Each number is 128 + 32 x the weight over the matrix's rms, rounded and kept within 0 to 255. Layers, rows and columns count from 0. Numbers have three digits each.

# layer 6 MLP up, 256x96, rms 0.284, rows 173-221, columns 0-95
139147154115132151144162103161151121101103093134074110138186126115096081102118150139156112122124117073115084114116095146130170102153127098146195132097168146132079114141144151161147161132175115120153099121126121141146113052143081120137082078079123090121083124136186135134113104106109100195
100141160150095133079192117136119141106148133099125163103099073140149059117158127118074170091142080115142123179144096124125155131173121186187126097101206067200097121116122193132147143141093142097119175152163091151095164141112129136137189124155052188120078161179160182125178091136165108128
088100184113092206075127075154171081129170076107144162104098145101122131136132093147090089131101109100151136114179129159178077138176140123097077122111133175127108162130126089131118163071162047163106148151154106120122082128178123086106177090110110176126100148148068125125106127079140113125
129090154098159185079209098114061184085134210057118169200115116165118147133181130117128146162128111140166099143115132150171130058066084115133155134136112092110114131085176152124171199138100142093170077084098126137133110135076073112102107156133140115118122096110118152152127172094185116053
137115181114101155118143150104156119037086136132099128129124165097142131169173130139122099140075103168144170113167142136108129136150112069047091093098113065124125152172075140159117224178105112178208119121157114140080132151144125124195168170130100185123059112108148159084105128158179090111
097132209126134103120111072123067079126097082119200131194080125149076087132099111117121126101150109139150144099130097096144085136115161151110102166220118230172141153120137136195127062135135126124119105156117124137166137111123143063128117098117122099149157169173105116131069158119157120157
103101083124209091133162113170147147120161150105150114125189105132151113131112143108133121118145122105119126157055136151119090162113100174136108124104149109100136104107179098125083094138120151112104135126065155043082194145095104166103159136092112138062145117123149163122147130077110141166
181131145196117113157082158105131135146154171120108138120204147114091163157120134113082130183115193066155166162149165125116122095149103063162154136135125162098107101138195108138151129104156166122104169094083166070092126133127112140100109160174134108145134099062166126168155135143154135154
112138146140109187144107133161127175080125067121154086143165117154131190123167188133162088132155121162104134167176100143146176156150130158043163151142145094096157111041153116198127114091137106124161123130143096163092108130118165107141107146101156106187081136123115176188114104175111137061
129069132079094090084205166211130084147140140116150146175161144098152135135151162111164133167201147152106133133194130098108117102117131130184121136152105097122123143160096090127175093164154178112091075135089086180175172111079064146151151092109145080089127132080084112101169143090120114090
104096137094129069131135134062149158131113093152140128151141114100150132119125154112059140128096080114173135134090156117161150166125150140093188068094183131108183161162140085196108121152093113115152145146160132143137142115072157187122150131108172150139138091133089100072106127166149123124
115061153166071081116089141101141122093140090185090131143074158104133095113124124158095098106163155119096122100095131147120117170150133043114184084220127096163138096031156119095134141218161155108137173110111122102114114136091118143140181080153137108114178115141102091090156076095141131102
140095126127139154104155127115099186150138193147089104096082094115145153142116118129107142101089154074136131101131134159112176092101117108091091152137142125125160109117113156103158095159146131129135105109139123134083125218213154130088058142079163086168120107076108137121105110097136155120
093149108087132188091087128155136077084130045138124096129108123116100141169136163096147157094092081134123117130093090136136153165122095178130079132098119118108166129139135090111097178093083123115089124164182122170091176103184097111172172110116130140082080064070117134113116111138139119100
120086169115126150125122116175108033129125180086105123193081126150150102138148141115090135111074121196097188151136095143140110125146151179141094149090117046126100147146132121134061128097159179157133092110112106123096095115144129094152095173102087077083079126095088172146127123123095201111
108076103189138157143133102103113109145085058182147128127121087093163099081095143152135096116102085132143133078097072156160181141148118136052162073088121203093143128114060184123058130122158185093129095102146132154109140140152203085175106201188104116102129136132184135189084151139181147133
077109069136142087107130131188090095119224141103126152132147109108137120111081110122145171119121125152093145119137135150143156161193136131143102099144115181162161119115141111113149133108126146090116106122107199141150138149100175177132113114061140103144101167157142135073107099150061132061
145136141127164115145113147082086134135112146117053145117107112107103148121154120120105170145209181154163128079163144132127158094105173094131108128157064081144130179129255111111140108114146103135129149176144197200133116134166152107063126052104142095114126131110145119089083090034133104097
138172143134217098126143142088104145102084154096124145148119117054109128122142091111133188134133147123140090109123114079105155158132076158079116181133086105106160134134092084095148185088109090178193112174169157096118140074170062153134188130098145163094169114095069158143127215114147112146
171173175143159113098111169175097141045135061134114118139142114161114145196138144063141075118146154167084120132125094103155122162146115101123133169205184121137096159098085150084090131100056152133151094129109172134133037114192162121138102108100137128155155122129134154136185170104083129086
172070122187087107099132126092202128116129136125170125168148151110161203119137105119145163149138199125139162078040118064128146133107097160132072098141136138127134119066137098140147098092103096132217062111082122077167052109128112131108112169155125157146095100138137142083140202094081132158
086117136103141085111131115147131157086080137142071143125104149137165102133040086144112089118165144105145084105118119087184090155167134119121119091125147130100044154127178138196170071116118192099117135109082130128113152129101113114174156092166138066055106109128184086126158151125099071127
135138039149123106111095136170168089107123132093139122111083139084115106184200136078113160109138143124132158109121107121146119126202141090070060067083125178136113102129115097091119193057120150164070153142141124160144154078157093169097129162151063141168094149084122125109184143079121191198
104102107104199129139176164086092114143102068158114120156137080169116105104153100123122147093122106120151147112124129133127080137158136104132117142157134102104124076156160141116105119173135139157129138147133163165124113152092104128188126127140180127142157123157169127158129103094161122094
153106155153144201101086067163124152031115135094109198183108095187094167128112094130130149166082092143121079027079141133093134179159169141112166166097167109100099179007106151061182182125142104113141101180131139129140161109122135107105116113090117160123154166157102131130135086134114097111
078145178128058161106158117101111133078144074140140131118151127093146108080170096151086167097080132112206140109110076171095098126142112125142139135141111163124151103176138119126094121158209135120112091071138103095099099170116146122079121115159142118097100139113128185126162117161106092130
100099080140120140116106152188105067140112117175122119117089062155132174142141142112101156214193138135148176182120126146141140112166059133120143104130084082122165120146079074119107128107133162118076138150103108151150125105116125098103173145128094106157123109082125110157144166136096126154
124141111100136098068180158120190090122180118121189168176174110191139152122153144174166138062101108142119100132175139156140075125122031110119152161129108144156129136152182182135130122135149147114146167159087122111120154145097121122176121144126133159098096127160129142158144151101141161110
172119135184080146128118137042186143132157125114124055110112085156129189170096098122114070152153082088189173118148109106131150130147185100113191108183157115144178106136184093139105125114145086146089149109144127047108140154090155165103145178087154154101136098124072154118132121154068175139
097126110129162172172145122068069085097072078089118136132190058161154099180175134115175128244079104116129138098189125126131118104101083138139119139127152137197167108125170090192072146177111151130115127099109096109094121101099110154118117105116110118143134085119169124097152196118106108149
164132159118119083169061121149069103148118135093082147202148116040161083120132136184101101093137094131076116103097129123147135103173143129100152135110099179181119102097104125165151098133157092163104148056182059130164117083113089119159033118222139138141158142075136068114136148125154133099
084147089149107108189029116158100183172149065177115102057109216085091221113185098156184127099121119124142138107115099136086158092157171176105128139131104212096170126185174043103120127089099166126147084065128136112046095118109169172138120112128159092105171125203108139106144169095112079102
127159146114089132103162112140174113131187154144152122114141113143108091073159061141083153096128166109174120150146162145167098113087132102151110037155149133102147118156108183160130138127136055146107171081127156109129160145115173190164100162118108100163125136117121134149141110111180192165
160173132073092182152125124155136123096121140126141080184083148094125138155130170118141065141107113146105095137108145103176134108125136095157143126119131160170140159114167200153098083168140137134144119086158115089191124196084131078115097155153122134161152108120114126137104112142187161166
171157143137120121162081113122093136142155109153115085089142157074131105107126137090123144116115095084173070123121085111117193113138178100175152153152116191100150119105158090158110087147155150126154122124141095131137139138123158115124119145118123204058108124139094114165101142098120136125
128131097156137119163086150164094085167048124140146157182117142192148184117120098108102123103093139112163196107157062105140086183137165141117208103184071102040165100120152109103128131120128155115147100101116132131140176185136155159138100169153154127149093089096135154082176127116059142148
118137144084156109088098132125131168085058113160141109130134160109106098181143082125130121162098096130150138085095167120120096107120136090155110193164191163076095149117104153190139226098130128089165132192150116078140104114116076182122071076145126090114127108099152113112148151116174161144
142084136179112086180137125129105110137139122144158089131067128120137143119129099125142112181138100175135138115130127110141168138106079107139127139179100136107119093135145064121056054165153090130161122140095123080138179090169139083116131126063132111086168077128132151115110089173110142103
127064165110132125126159178152109114113122144153186048121132119188086156125207140165077149173159073090101144177067151132063115159105125094193125152181129151091109111156116080117179092163145108100085174189115157082057082167136166034190110176098125177100098157126110115140145196161180129115
147148138087088121171178098107169163065159191105091092066134025138214119141110111096128145149113166141102202174122158136096147135143118097129086116119132043183104167122179164110091121160061130105103159075129128103119084104091107179068157076119180160130098153103161109100188109139146195152
118125142148070091145121066163144133098088181121158121100141149134076111140184154083123142168080146109132092174150136118084166142155129174147159131104129148095139118158105168166166095156122113111154106132171152148106063115130147143099152123146125147080118100104159166142091091146098104069
156121154139163138099098112139127123133111158133155115172119108141137167120102152064123110176156155095188058143135140138167113116136090024118149177168175164110126089130132141122172142165114135125123116095106143089140137149064097147142115120119141130127118135083155144109155138132083118208
152140146146095136131159124138162068092075124170108150140132052153119160151064149123169085120143157104140151160135121084156133098104133201090135159132120122112060120138139076120063127136156176131159116107204117127101153103186119118146151095109125142140170145129117102135128140168103131151
142092158129116176116075123142092118111054101072077158117128076160144127114168101116154067145153108124111179144161121158147128197130089117140161153093122213115116099107106155105132125056166152164077148082123162166094111154139147134143111154146149143122140120143132164090181129087094155130
181113170133122162111085129142126112118109123104114087045122142137118150155145111143121087086091100106116203100104112129197104123148173136201135192155099041064112174136186112175113145151100055091093160073112107118128061132096161079136181145067132115107101060129120138066042176202097075120
097189135141086139145137148085154127145146093110094073120095180092198140135142117179112100163108177133106143136177145167091138160111255116114127192140194127155046107156165146065155129096116071148157137116092156118184124122112163183164140129146128144153159100126122145113143080170134108126
122176119091198126104148140130145103098089106149087098133145120099159161102163099124094108099148138132102211175163159095151132107140184164076135120152138143182123125134116097093162108180109100105132152081100122103116138166186137121114136123132123123119094121150118083095132110142126104133
173084161080156130139161122134116134080185068138196144148146089157141104137119165134156085144171059112149128097135138143160069125167078190171077108083107104130145128145172162106170114137134105065065134136109065075162175116139149135124121209106132152086164144112143114191162121180117097115
139130181136149085170144098104068141138115067139163123145162080152136124103147092111136124054149066092108098109149140128152165162232102156057116134104112168144127110119125129099167149131145161031166159111171148147089132148110126133192108174121141108081161167150089115153168126091061161109
# layer 6 MLP down (transposed), 256x96, rms 0.272, rows 173-220, columns 0-95
147095139129126119140115141067086123155142113112104159136136144140123127180114123158187102164160110096137110149054182155111088137114105133113105118126096141164139137103103107131147189116129128116158108198076095117135155123138186110143132173132127159206090142084033169105183084086128129176
131073163179143099171150101171020194110125169152149160105097103076104065076130087120121155149142135137167176179105100133109152132136103146087088121137154096141161109176149118146119105105082149089141152134113091073116093163126152104081114120126092150101126206125159171165147123186136133135
099094121167185137152157140101204110102154166139115118115150095113148140113123170134136134183127101159137133125148148095198101139119101143125141135076208110095123127054150151095089082170147097126146169080079143085142174157163105075083155146184146110099089145164065151116129130083199123132
157148125095050122072157163107112120131137117118102105062189097149126158122085137110177087142111161053137166109098111095113084134160092101172109145176130151152099200111154105128095127107130126132061182144111174075128130136211105144139132138145128148113171109150113143117090081139176155141
105121160110141149076106158158076081124110083156087108136111185134119142127147130137069131083130191162118126084134090138139167131145172151159081143093133158101144208112155092146096114071088124079097131141156108068157101086024124156157105206146131126173066126104115084093129116084166103146
117151119179078160150113120087166119126145093071118151220124160069185097135152095181168123126154174073122137164058120122178177141175093173125081138141131148109114189114173140117129120146166137148132145094156117091151185148170137072135144127111206131101101062154142126138127096070110125147
135121129112149162180132086149178116202109135142132083140101155139141126157117144193116162065115173203090145124159089109149112137161136183115195126145133105146148129134066169169127170090126131144144151114131164096163062124103120093166125100135109121111169102118195103108120111154163148114
124146124117125118094100152105109108110123074057123156083138151143130151104096104139117101194164095108077156132124093121123143128064070077109162076146155178157116144124095159098130153149085081164150138107133120093139204102162110156149123148135141113087035125148111048166173105117111085155
103102182113140126166088096127140128110104116114158119119145125118119102108144137161108172081162142085100049121079135168102179215138107060064135101094119085094160120098129122156094158123083118180125127089164131108136098050094124202127094128110146140125091130123128147121218102137157119113
143120121145103170130171090108116090085138134198149146135140106153129104127110112135183147161118131097113152145123066127120157154132116135154116105147103140075160108120135148174112131152135111125128142121237128141170071163149057135114116102132145125151119108086169077156187124140075108121
133106168130125147066130167158124098116133112151133143138085144140104176207115124146133162159114149137146102142168116104068195091089097126104103116111104166131135155137165165133140157140188100104105158125079129131149073175071073167159167169161084168131156123130154090094132147151126113143
119097178137130107168111132159117073192129137093121151188121119175152111111140115107094133132124159143133161109135109118174106149090164176103146118147134105101077088110159144175107100114190085112162124114090125127123112168061162122110216072175126130167113152077085150113176154131106077142
111145138125103133113087157154175096203140083088128154135102125144093144106154125145147117137108092151092166148145104109117147166157151160180145113107183174158059138127066106158118162135079135143141109102066117122162122089095117100122164071189170142097140096158167124135111170129090143204
153161116098194146141153142112127111200140160148117141105131111176163107125141058102139150110181140171158114130155110104119108159131165132095186153129155128162150125115120071117134095137136106128112126133172095116146143076107053140153124109085116085140209166118155156119111123175147131141
118148155085128103106093069157102113132085096139164084117118107146131106121160105121109152165093148066121089138128134077103103125094188115110168111114159152102134119098130148139079160187075114219125162164158103083092173066198139098124132131143156076137171147175152153094139122181147083066
107134121134127147108096180097117108179140098208137148133087132115111124127118155156056179213182124155141186170109056106180157118115153073114136113084104138116099126114092171143087092132137154150053110107177189168130149099159142092127170128159097053102129158141125097162152144095147087068
122108097161108075157109123133111137146111078115102153114184120190144171128123151151126169155131137154146147118095115079095080125157074159145136121097117117152072129126119143180082121181140198071154147141147156169111120120172111144136199199132139126199088165112130125099141167101115104144
105123103117092152095133147130095147153101145151188088161124173144125071140115146162118140105092144081133128138147175142106179154069087143155114171154141187156091148147135064141084089116173173142186166167117121133144116158123146137152148199082159105164164115131076107118047118102123115081
193151113138171161113197162098151066122126106101117154174097161072115120106138119114097139138130140141163169141156185111117128147181038141119129103067143130108149166129103171105158130093150150095186106177109122158106109068146079155106108094079179108167144144094099116129157115145159107176
167155124193081120117134181083139081140068098158055131169175158172111149088119163211127118199105109184138101119115175064114151094128098137077171160150125150129154155082170157040076146127134137128130123131154146136146124138148187107087093114161122112124117146101151154150172118150128197128
111094116124135104081174172101121142126140110134092199165137159112056132139111156116087139160120171154102086097144116066091117129097103196145179105179125112073106078144143064147157125074148116152127148146137131138162104166136069090132116106120188124118143132094148095137102123188153122110
041156161092155120163103074123139113118113143101148192154120166142161076133138094126137135120136133154081181109130155105143087164106183078115087142145083096142114101090074109134160041092134106100135091113167140105112127142097155097095149165161162146123102057130113076100116080144116115172
072085106129187129210156125089117082098114115061140074106130190138086126140147115139111112123137102148145151109141080097139145124210126126114073133065168142138118101116119200164019146141122142124087104113129085105127106110114120129147124123065126142114055204123123121106116099140120179110
138105126112185127089159127146079143146179181165092110156121070149110130126141210096136172124167164111171148127122139114087149100147164118142112169169167140124073103141168119097209133116092131179140170147151121104109150154152133164137162151092103200114147123152134145156098134149103160077
149071181124134144126115154172147121109089143053158111133143133091180207186089073107156110159116088131114114139144116161126126073127136135116152102089121153222151110074110179133176112151105117198142092162069165145143119078155165037150124128177132146106153165171101116092122089128116131122
141105135170046098132146142127119145130157089132189118117141116083151087166155090115116062114091130149119123090141099157151089124136127077081114089095122074134124111117150114175167168072103133096125189147072125143144146196189160141128116123133091132118063145087131140094114132169179132145
117132121130132080137129078127145154093124168197181110115088085177171117104138099140126117094141175172108174119128093104116150126110142134063147113191107129163125114123105088092111075092125117142100110146175113067150195100128109157117168083136150145090123184184095167114134127158103125115
164104175154192147126163112128071158150150113115108150151115157091128100111133141124142129134207143097144211113092192135133176106145137133129085111134192122149141099116139092083160143136108114155135129104154098076145148111100131124107137118097061089135153185153103118154136154097111095129
104162122089121103141144122100062155177151156092095125139150172120117127152068173135126138182123047123097170143195095126109206105123140097064088104125112077105089127141128062148060156139153110171048121159080137109145091112128142165139128113142063144135187129081120126115147175132133129156
100081040102168059062100160117206098137143177133063085159150131147152166136089107163110119103143150145146067108129198188160143113121127074103126126136140145113158121183153147102178130090120157170146130149152114162153134122153103129081116090092149059138157121102141159173161079134119148087
164116171100126113115162081210135070147090183125082081116099142098094152116090130143108146107061108081130137120186127151113148088102138153085165118103147091148127193122121104085154100146117152131102159099141082076149077013122136093193183103167164153148110173095099169112052177096162111092
147133098150157158130167106133149141098132167027130110112090198090174157179173185186172075096120152146149104152108137125140128114122139132127069092200120122143154098108158168159042146183153201164127135085182104123138134168132044136120128172097164117151055080130125198194136144161079121197
082116184129135142115080127111137126072077049114120156161130108130102090194137176071178154143125109156124107134105097083151151132174165154124103191090149118083113099051109084141135120083145136129118073156154085168136154146116130134119098129108090107139115176104132095161163158186124131115
165122124105112154154119089146188129086128103086125047129096077083162133138146110150105078128139135056120136134121146135160125094126112175133098098160114162137192142161144175130061083134153103081162097134161120130131134151147147098105140129053113111112121069150115088051126105125080110088
128137108118147158098188119155143090103143071144172123122179132150112096120162124163138128173123143168175137151117115107092139142120111125143146101113101112088177163104125083171072188151096112117055101158143098157124089062099105183101144124108117088106110158185160174095182139102141119152
089136117105091180146171109077124163166132109216143153114115116164090127091134200121133155197132131078075136115095164114151091146112105121116163141149156132117189109126182115125077060099101123116174097140161138097132153111130124025134165119102066097160125081117135146108114101108121150104
126130135121135138114093153113071100136126154140155160167067108102113117136129164121207163065121157080133181146124143123065138131091137136085111157071142119126090073134148155174196149124139144104118125121121144174137136127132155030188111076137089098105197120109138138154102111087155180159
137149113137147134091097186064172132117192087150123132118108106144169139120135130133104143149096135145090080103142092098101110110098143153152095175107126118122126130144113134143146114151081110103039144100180098198100126204101088165090155150142158101088136067141121099157161112095126102179
134101116113126112168061222063097061147141100143156102172125155151121134116149166119076149225160148139103134116125162079155131048181147126124125162146193144177081124140110155093135106054153153181155142116083150093129187088123155142094187133124126183101131155081111047115102152144121053153
113131072163132147133144186086111154130085075143126196121103125143185180123126122180131195088166110121153054174133125074119102096192118076174135081093124184188058180127166170133092114129086132143100172164143074173056138111096136136081139150075115122154165053158168129176168207167124150136
118121124053161146106104118105100096120184117094122115115129058148177089113145174156111143089179142080127144080137163125137080104133142082122072163131128131121129080109136063100089095129124152122134131151079109110124165098113121127093153135133095128130163139180095089126136151110146103170
151140131098147169151151138118145145093141141113126127172143134093174155100131116113144087152146176066124109116114117111176138100130142083068097169081128087104135105120102145157167114138177118119102091127140178197176113128107153166083086167141154129175152181103087156134153073100122134089
119130137140122138150114149179095162129130110129140116093068118155129138074111159132159136147167105158132129149120118113097137207069122203207122156136096155163160159080149096148140143167106087159111158132107137111088119145168115181108121072178112108093179100142172129105124159190126134128
120105083190107199076119132126177178116138103143088153084161140182165184118121106122141119136147104114120103156241134145163158180137097135104111082127122160164144099088095178120135071108167095175118131084087150195074114114177102143118084178094084123037154134194111136134084122163164158205
187121092174116189091140150141104107149104119072119117141140175111125145159170029090140108150092127149124148084150181108136062074096118110109083168183127144146090131147152131174136178152098104127153116145083123070135124057154037120124111086139105114167120080190176127131102125185152188118
122140092141075111069144108135107188124093129190132109111160092150188079107052098109134129155147167118154184133155168065116167109139132109134082184147147088218083092140172084135134076125135146103162147136181119142080109134115058111101162130091116125128156147135152095152091133153134135070
130124130146161158085158130198176112131127124136159153116093170120107106188122084108155114206076145139159107153111157099127162122089158126139121141148122173154095191114107101096134138138126147118182187141170087088154114133111099140134137126138110074116113155153105177158209187131113153089
146101112141096129119146108127060145135064165111160147145140147109113099139120113081101119048149137133172169109119147115144113098137146079112051165090102129116166141118183064136119116105144054068103043091191088182153118117139096128140166189151100126098132186120118146165146108082123115228
# layer 6 MLP gate, 256x96, rms 0.273, rows 174-221, columns 0-95
125137135096164195152158042129061156131121134109119059161105123194078175131079125173111139127133144061136124156122112137105134154148126163157140103157176137146125159124118137167118113135109112133180130098131054071135129121092087186105129138117146156130109189111205142146130127113196136057
181120144113085154148109104070062134154083124203180055115095138192097104135138151132108172132160137140106147107144143110134091102163130106112098119112094131150157075169146148097208171076156149103091095188132186133185136124171112091103064077074062172128128156114134056105092128150101126157
174114096098125197122142088111138171074072181178185070156165135193105147132157157135121163178195095098196189173077165139170068110107067141112162107133171149120015142102074164124131118101179128146149090080119169080099117149139088143111103144174095096105140105167095102139145116097041112175
136124119113160110101131116122129158201135139136131137152121122133109073088143095083228126095104131148155145154131122120091189109070148127114133201160133131168114109080144114120174132106175129094098098173135175121185158178220145123102118156142087148159109161096069139140156151095112098179
036150105091143120127095108096091203049133117113078100033084138097175172103149119056145143075129136089121176164102127072172122117135085129144133104105102111133100145127134110153166167124116137148126069087103185105114134092152089120141095145109111141161080206141152201105139081143131125104
094122160114161070097114180123109162118124144169191195104165160090106113127140133092149134191121130131155145114093165143122128118098160125146110084106126136106084197142149087145144056096155124110106079154106085134123135097145100115190151154086148087124136173155128155138122146133175149158
149174134152110134132122110143137159142119118155101098173134118128179153091104148163069154127166097140163154146151069080143116151088143168122125120189166148120157112118076099103085145115105182129111125107124142125180167083113123174172114203089111189199122113121174120139184131159165111132
094117184123137082116120147108090179098123140160157138144141122119164118110147080219106108173178149136103106149083132173142115131156136129125111111139141186175139124143179131226144119143077134070161125103105150104154116098167176155085136149164090154154132111121137152095178096230109110153
052164133124160133162146068174077105139151151152137109151123180103072130075156132149117131052156102155107178088147136142157195205142167133113125135180075130144141158075137140149113219147099132147148099166141161124108121135183064175092140151151174164115137085126148123165148170104128145225
133126158097145109142133113175129134137113160140126104129164169131130108152122148163082097108126096093111095134160106135098144082116130101118154152116171132117110108136098163109118157095162140059149152174082109098120097147075086094132161107130113094134176124119134159088162134150189081093
114095140094069111158185159133100130103161095196171116103112176134122147119138135188152127168170165147061094108114125080102118112126103192112114049111131112125138154132125102110140098131082153146181128066169204097182122137174153083110136201149140103097151125142183111131159100142152147108
140137118098123099133100101219141115126117143111118109167102166117144122144129135177113059081076148123149118119082148151129100093139182107128110101160140090110128139113087132113162185125159152152144121128150097141169165110180154168113107123128119135130126138180117117125117093090106059103
125113084168141179123090159120208120125139209121203121130191139133181126101206155136112153182159127086158148134176137151113079143159142156119122128149109139115138084081095166117139149126214146144090161182104083118205143147164165122115065163118148134129191133136131177119149156105171168147
140132134124133109104133090127117148086135127109157093124159139074192085112162087156107116123153101139064181145099166114087082155123138148155180153169166121222152160122076170139163083135093145159106068128074198100188127127139149149129137089166122155135127121092130089134151138159125137103
149124142116149165061098054101089138116121076127136157100160095141038071192111160135152191179135131128103124174117150094072100184093152044061129073085121137176129143167098128109136130096102155120131027064121115090136138078171103125170137117125049109121146099071154176119118176087105092153
128121129122163136079128094170107146132075131101140169177163159129192118117144117148164123157174126133102152108093133132123150091151135116130092131171111157163131108082084137145158136080095075127107089132148152151125145153165099159050137157127158084094126132148153200097126167131069156132
181096163126132117134096083157151150148080118184150109140151105164142179155134185131120161134138135133114112131157041179127127096081119127121135111127097135231118132115141092117111100161118129118184077137071147125119105086173143133139124199102086146157148136119138207090154131144088125084
105164094122174102107132080095113136170113142090145157063058113079142106101121158150093033092100182137107120135149140141141134078170143067152199198091174108149101100144142124149192100075127118128064090151165116149138152087177050156128131105132118120102077173099111128112208123143137086158
175162089123160116125134130140081159114187167154149125163100118142144115111117033128091132138067139124147095133098147170186072099117073159175146063127127156102154137111138128122065163156127186092118126132149145131139198128109100159124099125157141137168136093130137200082114150140082132106
137104160092197139120081126186098141151109164205162125111115160115132117083132106106101177120133148112139127120139115110187171107138108148165135032198091097097098136171130087127142154117081128158134134136136106095187143143191102137174187165158128119124140094100154143182081121151137175200
151094095066158163082146081082111134105133171187108076086072109134137152112058107146108046130065073121127140203192152143134076080179049145092091101137174086111146105143130174094107137150171122105102095127135109069100144135123145131158113116122109094044156164144155177099122173139062020170
132129124064097172069092117080176158142156111124105107093159152175094144181115151112107183162122106153076152138148144119109128118155083170155143096132085120160131131132108082083182086109167099104152146113215114121106119058155153173146189113118134118157082083134074142089141139180148061082
119180125174103061099112171164094127105129122147166100128138132144164094153107089141144120135110096167094079143148078132150098147141117155107115085177128108125110161090154174124139134117119140125084090119120110177144164121128126136129129149083152091120168141149168227118144122143212119066
139136167169135103123139074086174134208145173178168172141119160136133129092066164160117075113137150138086099088100129084145118068072103115188200181122121104173107087134171097120184149149150148094121135104197057141112122098214151187137139115184138105034117117110106158176137147186134157206
150132118173115100126110150183136097216102120147166123157160147149141084126089140130104128134163148119132151141097137111164086119086105128127180101122196064126162132152104128169127085119140119117122093143086149103162160151212142130177152156135064135156145110099060152099126130132148136127
105088104192105079128130138140105156063128197120090105104061129117154133164127117134119135097159123120113092142100068156124131160107153143182123129162082147128106123107126085167164136092069150172160087186145106108163136128137121120127149147088091096112119123146085171068159089247093093111
093140167155119127158124144114169127163154140096125147129152099105172104124105140131142136126122136168123201105139188154117113137123139151110130137156121109117073179127072106105153136159125126127175130168103155169143168103143189147177148149165107113186139155117150179155079138095127098073
155127175095156117153097127094102077113162120152178151074121131144130172073176142119195124105105081134117173113101114124096125163130099150178071093105099125156169163113072089074106128105167186131159077066205123159105085134124027183090077122149091112144131124190135108184098179088116105082
125198166171147138089072157122075191157143106174134136103094143104173078070073073189142162116091114129157161177138157188135145085120165134125092109130096105080137149123105139125047149165178154104137137153094113200129144126172107130072207144145155118128096109125153167080119159127128124124
106118095099101177105136092119128127166094181151092144115143138194117137160177154150070132165152149109126130163164154166180088047076077112040204135144154130141150092098154116108134168137127078176059122095144176144112118130146159134116143136090162183126134108114120101182131114197136131094
115099118121113100125042111142125182121176151098145132137143112203144174098155125118164122183128068168123114064146135152118046116131155204135179054203101129195128196102094109045160095125153093136106105127087188101187134113129141099141130096135089147194126100147157107116159145211139150131
083149175140158119109083139063199131078113063124164119117151132131210125169110098136192101106124134147092130114091133154120121099151111162118138143122125106150139162103052162122138143185101115141118089155159083146106203127169150175173112092071140156121145175095140079162173145165173142090
142135134155120129091201119105134167149109077129132103159174130182149155122171119119109124143119136134145111149048130151172091104092121078156172133100122103093094090148113134084138143142158066136177169108169142090124129154154120085157185151123111148101112131115153153133096109154119171136
118098118203140178123139140161133112210094165092168103162086115131123137104116196111140127149134164138145148110161133150066093186096162128116131135117120098121134054150129083080145079149095098126110113165118160099103113116150123128156174165140106094097088123094172071130126216106087130124
129132184140124138147161122148037149106093125195169092129149094150130163056123143141114154134171138184172117153151192116135136120158090154119160087126052129141111114114099146139127098145165134115154111048116116181078145093120096078135089112119138122134085081125102142108255154067111172139
166175117133147129111109080206099153119116145101119167156094140144140127138176198160125177135119116056121098106121152134199112111089093136127136165049140089109084116108146170201149144151143140097131129118120063066119086166156140144148065156125166172125132081143199090168115121102128175118
163118101119118210121146071155125166111143136066107194090160177107135095164184119140154137143154144131159131128122183137145125130150144106068148124081151169114146092118065158148154120098139085124090146158117130084162165109124140169167138132136173130118110195135150130085146187113140108130
140158208129185133048128073115093136154041135165119100096131110116146146123078184169126128128147135126092115159134100207168145075097150160094133148134115157148129112151111154131113105126161104115171175056143105146115111063149118096098066141143086135147078151058107131179225093171093126140
106171125087133126126137121137094113110093125140132173078124128103135173141170131126148160155102116142167123118170134157103141083125151147146136161082134082145174208119090135152090120115169118136147104173126206155188149086172092104103160124080106114193121147127138148092202114133082139137
127133119119124065071120149138160121196083157114134138145092124125109190144144089154141104117106144113081107138159154121159111170081106166173188135146131104138160125143085159165094168115138173178085150114151127180130099169137111156134103139140162082116138142127122123158133142082126143113
136114163185149126140124125068101100112147162116127082126099160115120159079132148156146110147131153172126146098150103130051165115138148149101122176153129185127187078085129056149117064140183108119088142110163110126121139150140173174102125188109126137121100128072143138171176120145172202104
120100127147129130145111133133060108095136118143134128117151150132141111115190185123161132152187129087109135139140112149141101102111085173184115151090042166173176103139124116142065076186224124119143126091080130083183102118136149122073108150133103129058109103130125098136181126178089165139
128086147218150152121119100106106115146135143170101176089104130107189146067085127141102108124151141086109169110127109076151149072112131141142115139119092128113150097127184141158103089149128121114126150093183137155140143122160081088159144152140130132151153141129129106113162125089098189095
058178148058155157091125142089127106110106101100128152144125136183113147178167153188146141120176145162135101097119116093128139106100139147111181084134143115094176113123097143138176164132147129113103084004139130093160202211164082094080037200120152177087130104104162126114147133167115135087
154101131105107167121135124123089187082130104179101105067110125191125070098142094162136130124213146145088139125158138130140117092145134156106136195087136127164124131110161090108098115130151111101114078128144134167153135131160041137137124118151090104163130224106146081134137131127134119180
124152145155126122198129118100115196141151136152136087150149111134133133152165127082114155200129103175147066142143108111146094130092071125175116162161119084065189155095082132135152145136173146095131122143192124033168107136145142113110141074133132141077155127113110138131125154109135112136
130128158146178118133100094102089097165150064105202061137167144119125139112107125174103151106103109146143134113126109167129115165150129163091202133177127143139136098132184132132186185163102146097125188173124192071084199107158114133167141097137085128146134101170116170113175125186159148130
101150087175115157086075101150124136075110117158126172145121088126120152128177137194129164150161188110122119161171182136172116096084141176110123131096167157164119103118147119143209105112150119127093114102102173109100122185108097121082088149156133200130065102188117176148133202140141115132